Weights of a small GPT-style language model, trained from scratch on English Wikipedia: RMSNorm before each block, some layers without positions.
Each number is 50 + 15 x the weight over its row's rms, rounded and kept within 0 to 99. Layers, rows and columns count from 0. The size before them is the row's rms in percent of the matrix's.

# layer 4 MLP up, 512x128, rms 0.14, rows 160-214, columns 0-127
104:81 60 40 55 55 57 44 68 52 49 47 44 47 75 50 76 66 40 31 49 44 63 40 69 65 37 62 36 47 60 59 66 30 12 45 89 55 46 50 83 33 68 70 64 58 69 36 51 69 24 52 41 44 68 29 46 59 36 26 66 62 57 43 56 33 71 58 56 56 44 50 54 57 28 39 46 59 38 38 53 47 29 49 29 64 54 17 37 55 29 49 26 52 43 80 59 50 53 43 62 57 49 45 37 45 32 71 64 38 49 62 21 63 44 77 33 48 73 36 56 40 56 66 62 15 23 54 63
116:81 43 45 64 43 54 60 44 41 36 45 43 17 29 64 72 48 51 29 50 50 57 68 33 70 59 42 69 44 42 26 45 44 31 52 40 45 48 51 81 44 35 34 40 50 42 43 07 63 37 56 67 71 60 11 69 46 63 59 38 77 49 42 57 31 38 45 61 54 72 32 35 59 54 74 51 66 34 48 47 48 67 46 41 41 38 36 85 54 73 45 49 47 38 59 39 39 83 42 45 54 65 56 65 44 59 38 56 32 59 39 31 74 62 46 62 48 45 48 91 39 49 54 89 44 63 62 46
111:65 71 30 51 60 59 35 28 23 76 41 33 41 55 60 60 66 39 60 55 33 37 67 27 66 48 66 49 74 51 61 54 35 75 48 76 57 33 65 55 44 32 57 47 45 24 66 35 63 71 87 48 73 64 41 47 45 25 55 52 45 24 42 52 50 68 41 47 65 63 34 44 79 44 80 58 49 55 32 64 72 42 39 54 47 60 36 54 47 69 56 20 59 55 92 62 31 57 61 34 42 47 44 43 48 37 40 59 43 36 48 65 48 66 54 18 44 30 69 25 53 55 54 53 28 34 58 74
093:30 82 59 56 56 32 48 65 42 64 53 58 42 27 52 65 76 42 40 41 28 24 51 38 52 69 39 55 51 86 70 64 35 76 46 56 53 51 67 54 59 60 73 71 60 65 62 74 41 58 69 72 25 71 56 45 58 63 27 06 47 28 37 49 49 51 46 58 35 61 36 69 77 51 52 50 71 53 58 56 48 40 38 40 71 57 36 50 48 62 66 41 78 34 38 57 39 58 45 67 23 54 47 58 17 42 62 63 41 55 51 45 34 66 37 23 38 67 47 36 56 66 64 39 59 68 44 79
106:58 57 67 51 36 62 60 58 55 58 54 44 58 50 70 60 61 29 51 41 56 67 62 75 52 40 65 51 48 66 60 59 58 31 51 37 71 38 41 76 37 48 44 33 62 56 43 61 22 65 37 64 44 41 40 54 61 59 42 64 66 48 44 52 46 55 56 50 28 30 54 54 48 68 21 69 33 28 33 37 52 59 67 23 55 67 63 24 36 25 38 58 28 26 72 70 61 42 78 75 55 76 57 55 64 41 48 55 38 55 46 25 59 21 26 42 22 43 62 49 69 64 85 64 42 15 43 86
108:50 59 57 53 42 43 57 56 61 61 43 52 52 42 57 38 55 61 57 53 43 60 70 32 49 38 61 69 61 61 39 51 39 57 45 44 44 59 67 29 47 58 62 28 69 29 37 63 48 43 62 25 60 31 13 57 62 41 68 47 52 63 35 74 31 59 11 38 25 47 54 55 61 59 36 47 45 65 31 34 38 46 51 45 73 78 49 40 46 43 48 54 41 23 64 93 57 64 49 67 55 83 68 59 30 49 68 52 38 41 37 35 70 35 09 31 39 45 70 62 97 70 74 60 46 50 58 46
096:28 42 18 65 82 43 28 48 40 76 62 51 32 68 61 58 49 49 47 37 52 57 59 26 63 75 37 44 56 81 55 38 53 68 33 71 57 32 44 37 63 49 50 54 61 35 30 41 33 43 57 60 46 44 53 61 41 67 27 46 41 19 38 54 54 36 61 69 45 66 69 28 39 63 40 64 69 54 52 65 50 32 42 55 38 45 19 47 19 56 46 66 50 40 44 70 58 49 36 52 45 65 70 29 24 83 44 58 43 26 39 35 88 58 57 51 48 62 22 28 59 78 39 54 56 34 70 56
090:48 55 12 59 37 50 60 46 54 49 36 58 37 47 58 61 35 43 29 47 58 44 51 36 56 32 55 33 01 60 16 47 43 23 44 65 41 39 36 52 52 49 53 27 53 48 40 56 75 56 43 51 50 44 56 44 45 47 82 62 41 51 42 63 57 10 21 64 56 79 21 47 33 45 53 62 40 53 52 26 40 44 69 24 40 62 43 67 62 62 69 57 68 58 38 61 70 62 21 50 26 29 39 25 52 47 51 42 62 43 56 37 82 61 68 30 58 71 67 55 59 68 74 73 50 55 41 45
103:48 50 16 54 33 45 31 32 52 46 62 58 62 47 50 57 52 51 34 44 41 54 53 69 68 30 45 55 19 61 38 45 31 35 43 29 75 70 52 51 58 44 40 33 72 19 53 58 60 53 46 39 75 49 36 65 74 54 53 25 61 33 41 55 14 37 39 46 55 60 47 62 44 67 51 70 56 35 16 68 61 30 69 58 51 64 47 44 18 72 37 45 47 53 49 65 30 41 35 76 43 70 42 52 28 68 48 69 36 43 24 10 52 54 70 76 44 27 83 44 62 60 44 53 51 53 56 55
098:37 42 14 49 57 38 48 65 49 52 33 39 49 31 59 59 48 63 56 60 43 45 62 69 55 66 53 54 62 59 23 55 47 37 34 88 52 31 33 67 44 57 53 46 46 41 62 46 56 60 66 56 56 77 56 85 40 17 80 64 63 58 39 62 43 57 03 78 66 46 46 72 77 65 49 66 58 61 63 47 43 62 39 51 46 54 32 56 36 63 50 73 51 61 72 54 40 41 59 56 30 84 74 51 62 54 69 41 39 61 67 65 78 66 56 41 15 55 72 52 49 61 58 56 53 30 69 47
091:60 25 53 75 54 26 66 51 49 51 76 49 55 59 56 63 46 34 69 66 61 63 63 49 68 10 43 51 40 58 24 37 48 42 34 72 65 32 52 76 43 29 24 43 71 45 54 38 52 44 33 08 65 58 54 62 46 33 61 74 59 73 57 77 39 42 55 50 35 46 34 29 62 48 55 46 59 33 71 40 58 60 68 29 44 66 49 54 58 70 54 57 51 21 43 32 69 56 44 82 25 54 53 40 45 65 44 37 26 65 46 62 68 23 54 47 22 41 71 47 31 51 32 36 44 53 47 72
094:31 57 04 60 58 44 58 59 53 54 57 59 33 48 42 73 73 49 41 33 27 51 59 26 66 42 47 72 29 68 31 56 58 47 32 76 42 22 38 82 29 31 25 42 62 25 32 17 50 37 50 47 73 56 53 69 52 38 54 45 72 48 62 52 61 58 39 84 69 48 32 48 68 46 49 62 53 51 43 59 31 57 71 61 40 30 58 65 12 68 55 53 57 40 69 36 58 37 54 51 39 86 42 26 51 37 69 40 44 63 63 50 61 51 70 44 44 52 71 35 48 41 48 55 40 38 66 46
103:61 43 66 70 33 25 60 49 48 37 59 70 42 57 56 76 34 23 56 37 59 70 54 52 66 27 53 56 39 50 19 25 46 40 45 17 68 27 38 38 55 29 54 17 82 48 68 48 46 68 38 35 66 54 74 44 48 55 67 55 77 76 65 57 31 51 47 54 48 45 42 21 70 75 54 82 24 38 29 33 47 44 47 55 53 43 49 44 34 60 20 27 55 41 38 52 45 62 42 84 56 76 53 56 56 51 43 38 31 49 46 40 43 29 54 45 34 66 23 57 36 59 48 56 46 63 44 52
098:36 76 67 37 73 49 34 80 33 66 57 30 62 47 51 51 58 51 38 60 39 64 57 56 65 64 60 48 69 74 44 28 55 35 48 42 53 49 10 79 40 11 35 21 64 22 43 44 59 58 46 31 38 25 45 35 55 36 39 42 52 50 67 49 48 69 55 34 50 36 53 42 47 77 62 52 30 50 35 45 45 57 55 65 60 54 52 26 33 71 20 45 72 70 49 57 26 41 62 58 40 51 59 46 41 50 64 45 54 71 51 43 71 75 07 44 52 60 55 47 50 41 64 54 17 70 67 46
108:43 52 30 30 19 36 46 42 39 58 61 53 49 52 56 78 40 26 84 36 41 32 70 55 61 45 76 43 48 51 48 42 36 40 45 39 45 38 77 50 63 66 50 54 61 37 40 33 22 66 50 64 60 41 36 31 61 27 40 11 58 71 28 56 34 63 07 33 47 51 52 41 63 68 55 62 60 45 45 62 38 44 48 55 46 84 37 58 63 76 36 18 79 47 43 44 52 76 40 64 57 38 44 46 12 88 65 61 49 56 56 40 56 42 53 47 43 42 52 36 64 55 34 43 45 51 37 47
118:35 81 27 65 43 45 49 26 53 47 41 70 50 44 80 72 55 30 30 69 26 67 56 35 54 61 60 47 39 52 35 32 25 66 46 68 58 49 57 44 31 41 65 44 49 51 59 43 25 62 68 43 49 73 25 67 66 49 76 58 51 56 62 53 47 48 58 49 31 64 40 66 39 40 58 64 65 74 60 59 65 64 56 41 74 86 19 44 65 57 58 50 52 51 80 82 44 80 59 62 58 50 58 12 58 52 43 31 47 47 41 56 47 41 32 59 59 46 68 75 64 48 41 79 31 68 61 51
098:28 66 30 67 54 32 60 30 29 63 73 32 30 46 62 40 78 49 59 39 37 47 62 34 67 49 60 52 66 59 57 56 49 78 53 61 56 48 36 51 71 40 74 42 18 49 31 48 24 49 52 52 52 74 79 58 56 58 40 34 58 29 73 39 72 61 29 54 42 45 48 48 73 32 48 48 68 37 59 55 24 37 63 35 75 60 27 56 47 60 18 25 55 44 57 52 18 59 69 56 59 45 58 36 30 45 74 66 27 49 27 42 67 39 41 37 66 25 39 49 74 55 53 76 38 53 50 46
105:49 53 49 33 32 59 44 17 36 45 60 70 57 52 67 40 34 33 29 41 40 80 54 36 69 34 50 48 45 49 32 35 33 62 53 48 41 53 38 28 20 59 61 43 55 61 61 56 40 53 65 34 57 56 36 33 76 52 63 62 33 32 51 73 29 34 53 60 34 50 36 41 36 53 57 47 55 66 50 72 51 68 63 57 96 66 23 62 59 35 50 55 64 70 51 82 61 56 36 85 43 69 52 38 56 64 55 22 37 32 62 54 66 49 20 45 45 55 66 84 65 40 20 67 33 52 57 40
091:62 65 57 73 48 29 49 52 53 26 49 62 39 57 68 69 58 40 52 47 48 65 71 35 61 61 30 25 59 72 38 74 49 32 51 28 60 45 44 27 49 71 66 30 48 55 76 45 42 43 43 17 45 37 52 35 50 75 45 24 68 36 40 78 13 42 38 39 63 47 41 58 48 60 34 43 34 54 30 16 56 70 67 48 96 49 49 34 32 43 54 56 65 46 39 49 44 59 46 46 40 61 39 38 29 56 95 36 51 45 35 52 53 48 46 22 39 47 60 72 63 68 35 55 39 59 51 60
100:65 57 44 65 37 30 70 40 29 61 31 73 41 51 71 48 36 31 56 72 33 63 59 34 51 41 63 49 32 43 45 44 42 56 49 64 56 53 25 59 32 22 58 38 35 53 57 48 65 55 59 41 52 64 55 41 66 45 72 56 48 53 56 45 54 42 53 76 43 68 52 58 33 45 64 68 49 83 52 41 50 54 49 16 68 59 37 52 54 35 58 37 63 71 69 66 60 45 60 77 53 39 89 17 64 76 46 35 40 43 64 63 42 47 20 70 50 36 95 51 43 63 35 88 49 64 74 52
113:69 46 42 47 47 22 41 34 58 77 77 55 43 83 49 57 63 71 48 60 41 22 50 61 54 58 73 43 57 61 54 21 34 57 27 53 72 35 32 49 61 53 53 42 53 13 62 70 51 19 49 47 41 54 48 46 90 71 48 42 46 27 47 55 67 85 47 44 75 49 25 46 53 58 52 72 67 42 36 61 49 41 58 56 73 60 46 51 36 54 68 27 52 41 62 29 60 60 38 79 63 71 68 62 44 47 61 50 36 62 47 39 49 67 60 35 43 41 70 57 50 66 58 86 34 63 58 31
099:30 64 48 28 56 57 39 52 39 80 67 55 53 51 57 50 54 39 31 59 61 66 43 42 52 73 57 37 41 66 55 42 40 28 37 68 60 49 53 56 49 29 48 45 42 34 11 33 48 63 54 63 73 42 64 75 57 53 59 40 72 58 50 43 10 43 69 72 80 65 51 61 58 52 65 55 38 21 35 70 46 33 63 66 82 45 32 49 32 62 62 56 93 80 43 60 30 42 71 45 85 59 32 50 36 50 51 60 33 68 36 49 50 37 55 56 50 56 44 48 43 54 85 41 52 48 64 74
109:42 62 56 59 47 39 45 65 59 75 76 31 39 40 75 48 50 30 70 55 35 37 76 45 69 42 58 57 40 60 41 62 56 49 70 50 32 38 34 39 72 60 55 54 78 47 34 70 36 30 25 47 69 41 45 51 59 70 54 51 55 58 64 47 54 53 42 65 47 45 32 42 76 51 53 69 36 61 30 59 58 41 68 51 49 57 48 51 33 59 51 73 85 28 35 81 38 39 52 70 58 77 68 62 39 44 75 29 36 37 35 33 78 47 32 63 47 37 25 57 92 61 54 22 19 41 44 58
091:76 38 55 56 54 37 73 67 30 53 75 53 59 56 67 67 32 42 70 63 18 47 77 48 57 71 45 33 63 63 38 43 55 18 66 46 36 38 65 49 76 28 49 36 71 64 56 47 44 58 64 33 39 49 32 45 72 50 32 61 51 32 68 67 30 33 19 40 49 35 71 33 84 50 39 52 31 41 40 60 56 40 62 40 41 85 42 51 49 46 26 39 62 54 55 36 48 49 37 45 71 45 68 54 34 63 59 56 28 50 40 33 59 17 53 27 20 36 67 50 66 70 53 50 30 40 47 57
109:47 51 50 42 61 58 38 40 22 64 91 67 42 46 48 71 53 49 07 57 44 29 78 48 53 39 39 47 59 60 37 24 39 34 43 62 54 46 42 55 26 52 60 41 39 41 39 21 53 66 43 44 65 34 19 48 55 37 65 46 35 37 37 43 51 49 20 57 37 52 44 59 47 69 66 55 51 46 15 67 72 44 40 46 45 57 54 51 65 68 59 14 44 55 52 29 44 47 37 56 52 72 62 43 63 50 50 49 28 81 33 71 50 61 53 26 39 34 36 73 39 42 81 87 33 59 61 66
095:68 50 70 73 79 45 69 61 65 44 48 46 30 40 64 38 34 59 48 42 37 67 62 46 68 37 48 15 44 41 53 72 17 32 60 62 70 28 64 60 47 44 53 39 36 42 52 64 52 51 42 41 61 42 47 39 55 68 46 58 57 71 66 73 55 49 65 55 52 60 64 60 34 73 48 84 31 74 41 21 44 58 67 55 61 45 47 39 52 60 68 60 40 38 81 63 25 71 67 40 31 64 49 20 75 46 34 49 49 57 42 54 21 64 75 34 20 51 65 72 56 62 34 77 47 41 45 67
094:47 65 26 43 37 40 42 38 33 57 73 61 51 46 75 70 36 62 44 53 15 56 58 45 65 52 23 35 14 53 39 28 38 37 37 55 81 29 67 46 52 28 32 26 37 45 52 45 71 45 52 47 65 66 74 43 65 40 43 52 41 57 75 57 42 35 48 68 66 44 38 67 68 73 57 67 29 60 59 48 39 46 46 19 41 46 75 67 44 60 30 41 62 79 54 54 55 59 80 60 47 50 35 48 58 65 42 67 45 63 28 59 61 71 86 59 44 75 49 70 46 59 80 58 45 64 64 47
046:61 55 52 75 60 34 59 54 34 53 47 49 47 60 90 64 64 24 30 61 46 72 71 59 68 57 56 16 46 72 30 48 25 43 35 61 47 25 49 59 59 32 51 49 63 19 48 22 54 24 61 51 66 48 47 57 53 45 42 44 56 52 41 70 34 77 44 53 53 58 52 39 57 53 67 84 46 63 34 40 74 43 51 52 61 37 31 55 49 57 32 51 52 40 56 43 37 69 52 68 43 63 62 41 39 50 63 32 14 54 22 47 47 30 39 27 13 68 42 49 76 77 41 65 28 43 73 44
099:51 27 36 65 85 57 74 50 47 55 79 22 40 43 61 47 46 49 36 62 53 42 54 31 68 48 23 55 46 66 42 37 48 67 37 27 35 49 70 37 56 45 46 56 76 55 38 37 40 30 70 35 59 83 67 49 32 21 44 42 58 31 28 51 46 51 40 47 67 57 33 36 61 55 87 66 60 28 78 64 34 55 69 20 74 52 66 66 23 75 43 52 67 56 61 43 53 74 13 47 57 43 46 52 40 42 57 52 31 36 44 44 52 61 35 26 56 37 56 57 61 45 37 51 40 50 70 64
103:41 70 38 52 26 74 23 60 46 34 69 62 52 43 49 70 51 82 27 61 72 53 57 45 54 43 61 52 29 49 48 40 51 45 62 46 51 42 47 82 54 09 77 60 60 39 62 44 40 64 49 66 58 53 69 57 48 62 32 54 53 42 32 57 52 25 26 47 24 56 14 67 55 58 53 54 50 43 53 76 49 36 81 55 56 58 51 42 46 72 49 37 53 38 43 60 40 79 48 52 57 77 77 39 31 81 49 41 36 58 26 60 44 60 51 29 49 45 70 67 86 53 76 63 35 27 40 45
106:51 62 53 56 26 49 73 46 51 68 47 46 47 61 54 66 38 21 58 64 53 43 45 26 59 39 53 55 54 54 33 25 51 34 63 40 43 55 85 37 64 56 33 32 47 49 61 42 26 66 54 40 52 64 49 63 39 51 51 14 45 61 53 63 51 54 37 26 41 53 64 64 59 85 79 68 47 30 43 38 74 31 59 49 63 53 45 18 59 50 40 24 41 50 31 53 08 91 38 57 59 57 61 68 41 69 72 35 41 54 62 17 36 65 44 43 63 67 60 37 68 45 86 55 54 59 52 41
100:48 68 68 22 62 38 43 70 60 52 46 69 56 42 70 59 56 27 62 56 24 57 67 57 73 44 38 52 50 73 37 51 65 60 39 51 59 48 34 52 42 66 54 23 78 64 47 62 22 47 30 39 67 28 74 46 82 61 43 51 54 37 53 75 49 80 41 65 34 44 66 46 65 58 30 56 29 52 52 44 37 47 47 67 64 58 66 18 46 51 55 03 43 44 21 60 53 41 69 28 47 67 45 55 51 57 58 39 28 44 36 62 69 64 40 58 35 27 62 38 56 62 65 54 30 87 62 54
119:30 55 30 39 61 35 55 70 24 80 46 55 48 49 74 36 64 43 64 38 51 71 55 16 71 27 42 44 37 40 52 42 72 66 29 49 46 32 55 48 25 57 41 34 49 42 25 56 37 72 54 63 42 59 30 46 62 36 59 46 57 37 35 46 60 59 18 52 42 65 54 44 86 52 51 80 70 48 77 69 72 33 61 46 73 71 24 58 35 61 51 49 63 53 47 60 28 44 89 63 55 59 39 50 38 41 45 32 37 66 56 55 64 72 49 28 37 29 55 62 53 62 47 46 31 31 64 66
098:40 52 47 55 41 42 79 40 48 63 29 37 56 28 71 47 51 26 57 62 67 64 45 61 81 42 56 49 40 94 42 43 60 80 41 40 46 33 62 61 62 35 56 66 75 61 37 60 27 70 53 27 53 62 45 65 59 48 46 47 71 38 38 59 56 47 34 45 48 34 64 65 73 95 77 62 42 32 55 66 61 48 52 38 62 52 37 73 39 84 31 26 55 64 61 46 74 54 58 36 49 48 47 56 38 41 66 44 47 57 41 35 64 54 26 60 21 39 77 54 63 45 60 37 59 53 48 85
089:68 34 51 49 59 43 52 60 39 58 76 47 32 55 62 60 55 71 17 31 38 81 78 59 64 51 66 44 36 44 59 41 58 37 37 53 62 42 22 81 65 23 37 43 72 35 66 38 72 64 43 34 54 44 40 34 66 37 45 41 97 53 49 32 56 52 42 63 43 23 30 18 29 79 36 48 65 47 42 60 37 42 57 10 62 55 46 34 50 69 44 46 56 34 50 42 26 49 32 58 40 45 67 49 42 70 41 29 42 62 41 36 48 59 62 51 49 33 68 52 50 66 35 79 41 51 53 46
098:48 69 43 54 60 73 74 27 49 66 74 23 36 50 64 58 81 54 48 66 33 34 53 68 51 19 43 34 66 71 39 42 33 61 34 46 50 29 31 94 37 50 71 59 54 28 48 24 57 45 55 51 75 56 46 69 59 61 72 23 49 67 51 69 56 66 47 54 53 49 57 39 63 68 59 63 56 44 58 36 56 54 49 51 52 62 41 61 33 19 39 53 44 57 74 40 13 78 70 32 38 43 51 61 57 67 60 58 31 41 48 47 37 57 57 37 49 39 50 24 68 38 26 57 38 51 81 37
098:58 53 56 55 25 63 56 33 50 54 68 44 38 52 62 60 76 58 81 58 61 73 60 35 50 54 49 64 32 54 50 50 37 51 09 55 67 50 46 62 40 41 71 51 66 52 99 55 78 17 32 09 40 30 45 68 64 79 31 29 46 21 40 36 65 60 39 59 32 37 49 28 69 49 68 47 63 47 52 48 61 37 60 46 49 47 53 59 36 45 37 38 50 58 76 39 37 62 49 47 26 32 73 42 39 73 63 35 48 53 38 63 42 56 66 36 47 29 37 63 59 44 48 60 51 51 71 48
100:53 45 43 48 46 58 58 49 64 49 60 78 47 31 62 57 55 35 42 71 39 80 72 43 47 22 66 55 19 43 48 60 49 42 58 70 39 21 42 66 32 46 33 23 68 32 38 40 41 24 73 44 46 27 37 74 68 60 60 54 47 59 42 67 25 49 14 39 49 37 39 57 54 54 39 66 42 30 70 32 50 78 46 43 53 35 69 45 52 47 23 36 31 65 50 56 57 37 41 69 37 53 51 14 25 62 48 58 42 48 42 47 74 47 41 55 22 60 67 56 66 53 37 78 38 35 68 77
109:46 70 19 50 60 36 65 29 48 73 61 28 17 72 53 57 54 67 17 61 34 77 46 30 50 35 40 53 49 66 44 35 41 20 30 60 46 06 52 77 43 38 42 69 51 48 40 55 72 75 46 55 63 59 52 49 52 24 61 51 65 26 25 33 45 41 36 62 56 45 31 55 56 44 56 54 72 39 43 48 51 33 74 37 42 47 41 52 35 65 54 56 53 53 42 42 41 53 58 68 35 85 44 55 40 57 44 62 44 65 37 40 64 61 55 49 22 39 67 55 35 52 64 52 50 82 88 41
102:61 67 40 44 66 38 60 15 54 46 28 77 56 49 55 45 64 47 38 57 46 28 65 30 62 34 37 48 26 42 55 52 31 44 20 59 64 42 33 57 52 16 68 28 29 13 77 52 79 79 57 42 57 41 49 47 85 54 34 77 57 63 75 67 48 69 45 66 77 34 37 51 54 45 43 71 52 50 57 37 42 55 60 51 56 49 44 25 69 62 34 44 47 53 38 70 42 48 69 42 35 57 57 48 39 65 75 20 50 67 58 58 46 54 65 80 53 48 42 61 47 67 47 44 49 80 52 37
103:53 43 29 63 47 55 46 46 67 50 76 53 55 63 56 49 31 28 58 52 38 25 55 28 49 39 47 43 15 56 17 58 35 71 47 70 43 37 62 55 47 27 60 44 50 35 55 30 85 75 64 43 78 46 36 64 50 61 76 63 43 67 55 59 45 55 70 65 42 54 34 40 47 51 46 62 45 54 46 29 64 39 63 32 39 55 44 75 28 35 52 59 64 59 43 74 61 72 54 43 71 72 99 33 56 70 50 50 57 31 71 36 61 61 47 62 56 61 53 58 50 62 52 75 36 81 58 39
101:43 71 40 41 51 40 28 28 35 47 52 23 40 36 61 48 59 58 47 59 38 63 54 57 64 48 47 58 52 88 27 24 50 65 34 49 48 40 38 47 54 16 77 42 65 47 43 58 34 38 46 56 47 48 26 36 72 50 36 39 75 42 58 59 47 62 54 46 30 53 65 35 76 65 86 57 66 45 24 52 43 55 73 65 85 75 53 39 63 40 49 57 76 48 22 57 58 59 53 54 50 57 57 56 63 45 78 25 41 68 46 37 50 55 47 28 37 44 56 72 77 73 52 38 58 82 39 19
098:50 68 31 53 43 70 29 66 49 85 54 62 60 37 74 48 56 40 66 66 33 74 74 46 49 24 72 64 50 38 51 74 45 24 46 69 60 41 40 55 53 63 40 42 48 36 57 57 44 67 66 54 65 36 41 67 45 71 50 35 44 68 73 41 34 31 48 34 28 81 79 42 45 55 39 64 47 38 47 39 74 37 35 31 24 47 60 52 37 57 35 60 46 49 36 37 30 59 77 58 42 61 70 17 50 39 71 35 41 36 40 59 45 20 43 64 63 46 69 70 76 54 55 64 41 39 53 83
095:59 79 53 37 42 57 50 48 36 46 50 30 53 59 58 67 49 59 70 69 38 65 51 23 53 23 57 53 40 69 53 53 56 61 44 58 78 49 72 72 54 21 52 77 69 52 91 85 45 45 56 61 54 46 67 41 70 35 51 52 62 52 51 61 62 55 59 36 61 57 44 63 77 59 52 68 50 44 58 71 53 47 56 61 36 45 32 68 49 50 28 46 79 50 38 73 07 62 64 61 30 48 72 47 71 32 49 46 58 31 57 34 79 46 45 46 34 34 36 55 60 61 88 59 42 21 31 56
111:60 53 37 70 61 59 38 62 19 57 56 62 35 64 59 46 51 47 55 43 48 60 70 57 61 11 70 17 35 51 44 61 48 32 48 46 43 25 29 48 44 22 54 26 55 26 70 54 59 49 38 66 70 44 28 45 66 52 43 66 61 60 63 51 52 64 41 54 40 64 58 37 35 37 39 72 42 70 43 54 48 52 81 30 57 48 36 78 51 65 51 30 57 51 62 43 00 54 44 58 47 57 85 45 74 56 39 29 34 68 28 39 46 61 62 44 14 66 61 60 70 65 56 64 47 40 55 51
114:92 52 59 52 78 59 41 44 46 58 69 61 28 42 60 51 49 47 70 32 59 46 68 52 83 50 38 56 56 34 53 43 38 58 45 38 39 45 33 69 46 54 67 42 63 24 48 62 45 52 65 47 70 33 36 56 81 61 52 35 47 36 40 39 43 66 22 41 54 52 80 63 55 68 34 43 41 40 35 56 44 66 65 50 53 95 00 43 51 46 76 52 38 65 67 49 43 75 59 62 60 53 51 43 51 37 68 69 45 53 56 52 54 55 29 51 23 44 42 42 80 61 70 26 37 30 46 58
039:74 54 40 37 56 29 71 55 36 45 71 54 18 62 68 61 69 28 42 74 14 68 80 41 94 47 47 38 60 54 43 57 32 40 50 40 54 23 49 88 49 60 55 51 46 48 47 31 48 24 45 28 44 50 36 58 47 41 55 57 68 46 52 60 33 57 40 51 39 69 50 56 47 60 75 77 59 44 40 46 51 42 51 59 35 68 33 61 41 43 33 40 53 44 58 58 28 61 61 56 41 46 69 20 58 70 67 43 32 43 31 27 77 39 69 51 35 72 71 50 53 76 53 72 59 35 62 71
103:46 61 52 39 48 77 39 84 45 57 46 50 40 53 54 45 38 67 52 29 70 36 64 43 81 26 56 42 65 78 49 59 66 63 44 45 50 68 39 64 62 53 66 52 66 36 52 23 38 35 55 43 26 49 41 35 79 56 62 63 46 31 40 58 23 47 40 44 59 47 55 54 44 53 65 47 63 38 40 35 63 43 34 32 64 68 75 49 68 53 62 12 38 54 29 61 46 68 31 52 54 58 39 25 26 66 82 35 40 48 35 48 78 65 42 15 45 36 46 50 86 59 80 41 43 26 46 49
108:31 39 41 39 36 63 23 48 57 76 42 26 39 31 56 82 71 45 57 67 14 63 58 66 44 37 65 48 57 82 27 69 37 43 50 80 56 41 38 39 47 46 24 63 67 24 45 36 53 40 57 52 52 42 43 43 46 42 55 55 45 48 46 68 47 75 50 18 40 76 25 66 45 47 47 80 25 57 49 38 49 21 65 33 50 49 60 45 60 33 68 57 56 92 61 36 20 50 55 41 43 40 78 38 44 50 57 49 32 78 37 51 69 54 22 60 49 60 53 37 60 58 44 53 48 58 57 42
103:79 54 50 45 62 67 34 68 55 66 28 74 48 50 68 40 56 59 37 77 48 65 62 44 60 41 64 44 52 42 47 58 50 39 45 41 65 49 42 46 51 22 62 16 32 41 37 61 64 77 55 56 48 63 51 63 62 73 55 46 55 54 55 49 05 41 46 78 61 51 49 59 41 49 29 71 69 31 62 68 43 47 74 30 52 53 38 40 29 49 52 69 52 69 53 70 45 59 62 62 28 69 27 40 57 66 80 34 55 34 59 42 71 60 58 56 41 22 58 94 73 56 38 53 22 27 64 45
096:41 53 43 50 38 54 46 54 39 83 60 31 44 30 44 53 41 34 54 60 45 61 77 60 49 30 63 24 41 42 60 63 34 32 52 40 50 40 48 79 75 52 56 66 57 37 74 46 60 65 35 55 82 38 44 35 73 57 51 61 64 54 63 53 66 64 57 59 61 34 43 51 73 62 69 66 32 24 40 20 29 56 79 50 50 63 46 45 78 74 45 50 65 84 62 34 37 52 60 44 28 56 77 36 74 65 47 23 40 60 34 54 55 35 64 06 38 35 73 62 43 45 39 39 34 42 46 51
076:84 42 41 49 56 53 56 44 43 62 27 48 57 72 53 37 82 62 69 75 27 59 57 31 42 41 46 18 48 51 49 42 56 17 51 69 66 51 66 35 79 37 47 56 66 39 49 39 72 30 63 42 71 58 55 45 80 40 73 43 54 52 40 36 29 48 43 44 48 66 31 36 65 68 60 63 60 47 35 48 53 59 68 45 41 45 23 45 65 57 48 46 50 41 61 29 13 45 39 42 57 68 65 38 70 83 74 45 31 58 22 31 29 49 68 60 24 40 67 46 35 53 68 56 43 41 37 76
096:62 55 46 78 66 21 54 49 45 58 50 31 62 55 47 76 45 54 11 32 54 46 48 82 66 52 28 66 55 79 43 50 58 58 47 52 48 41 58 42 65 46 62 63 45 27 44 54 49 62 58 70 70 82 59 33 65 21 44 45 67 24 56 46 32 63 54 35 63 39 30 64 83 33 67 61 65 29 67 54 73 21 68 42 48 59 24 81 45 59 62 51 79 39 42 47 65 50 54 22 61 51 67 28 46 35 75 56 52 65 57 60 66 61 48 29 52 70 26 46 57 52 54 48 35 42 53 55
107:58 48 39 63 54 57 31 76 44 60 38 69 42 60 55 74 41 16 44 37 59 37 56 47 47 61 43 36 17 69 22 52 36 41 58 51 40 16 35 61 61 50 61 59 82 33 41 58 45 42 49 65 63 21 32 37 54 58 64 34 62 51 69 86 31 37 44 67 49 60 49 13 75 31 68 57 67 61 42 49 34 34 50 43 52 45 65 64 46 45 43 49 78 49 42 68 33 60 71 66 72 76 46 52 36 94 33 45 44 58 48 53 38 45 52 81 57 70 50 66 64 39 44 45 49 44 61 43
104:35 61 53 49 42 63 59 69 53 69 48 18 52 40 72 31 61 47 54 47 61 71 74 60 48 43 43 40 46 59 42 44 46 71 55 20 52 25 34 63 49 51 52 40 79 54 57 59 40 63 68 39 64 19 36 21 64 37 56 53 57 43 29 47 42 40 08 32 18 52 53 66 49 89 53 52 35 86 55 44 56 83 58 57 56 58 46 47 47 82 40 50 40 64 71 41 35 34 45 65 72 39 52 47 35 32 62 48 54 51 29 60 65 57 24 28 47 41 60 68 82 59 53 55 30 50 49 52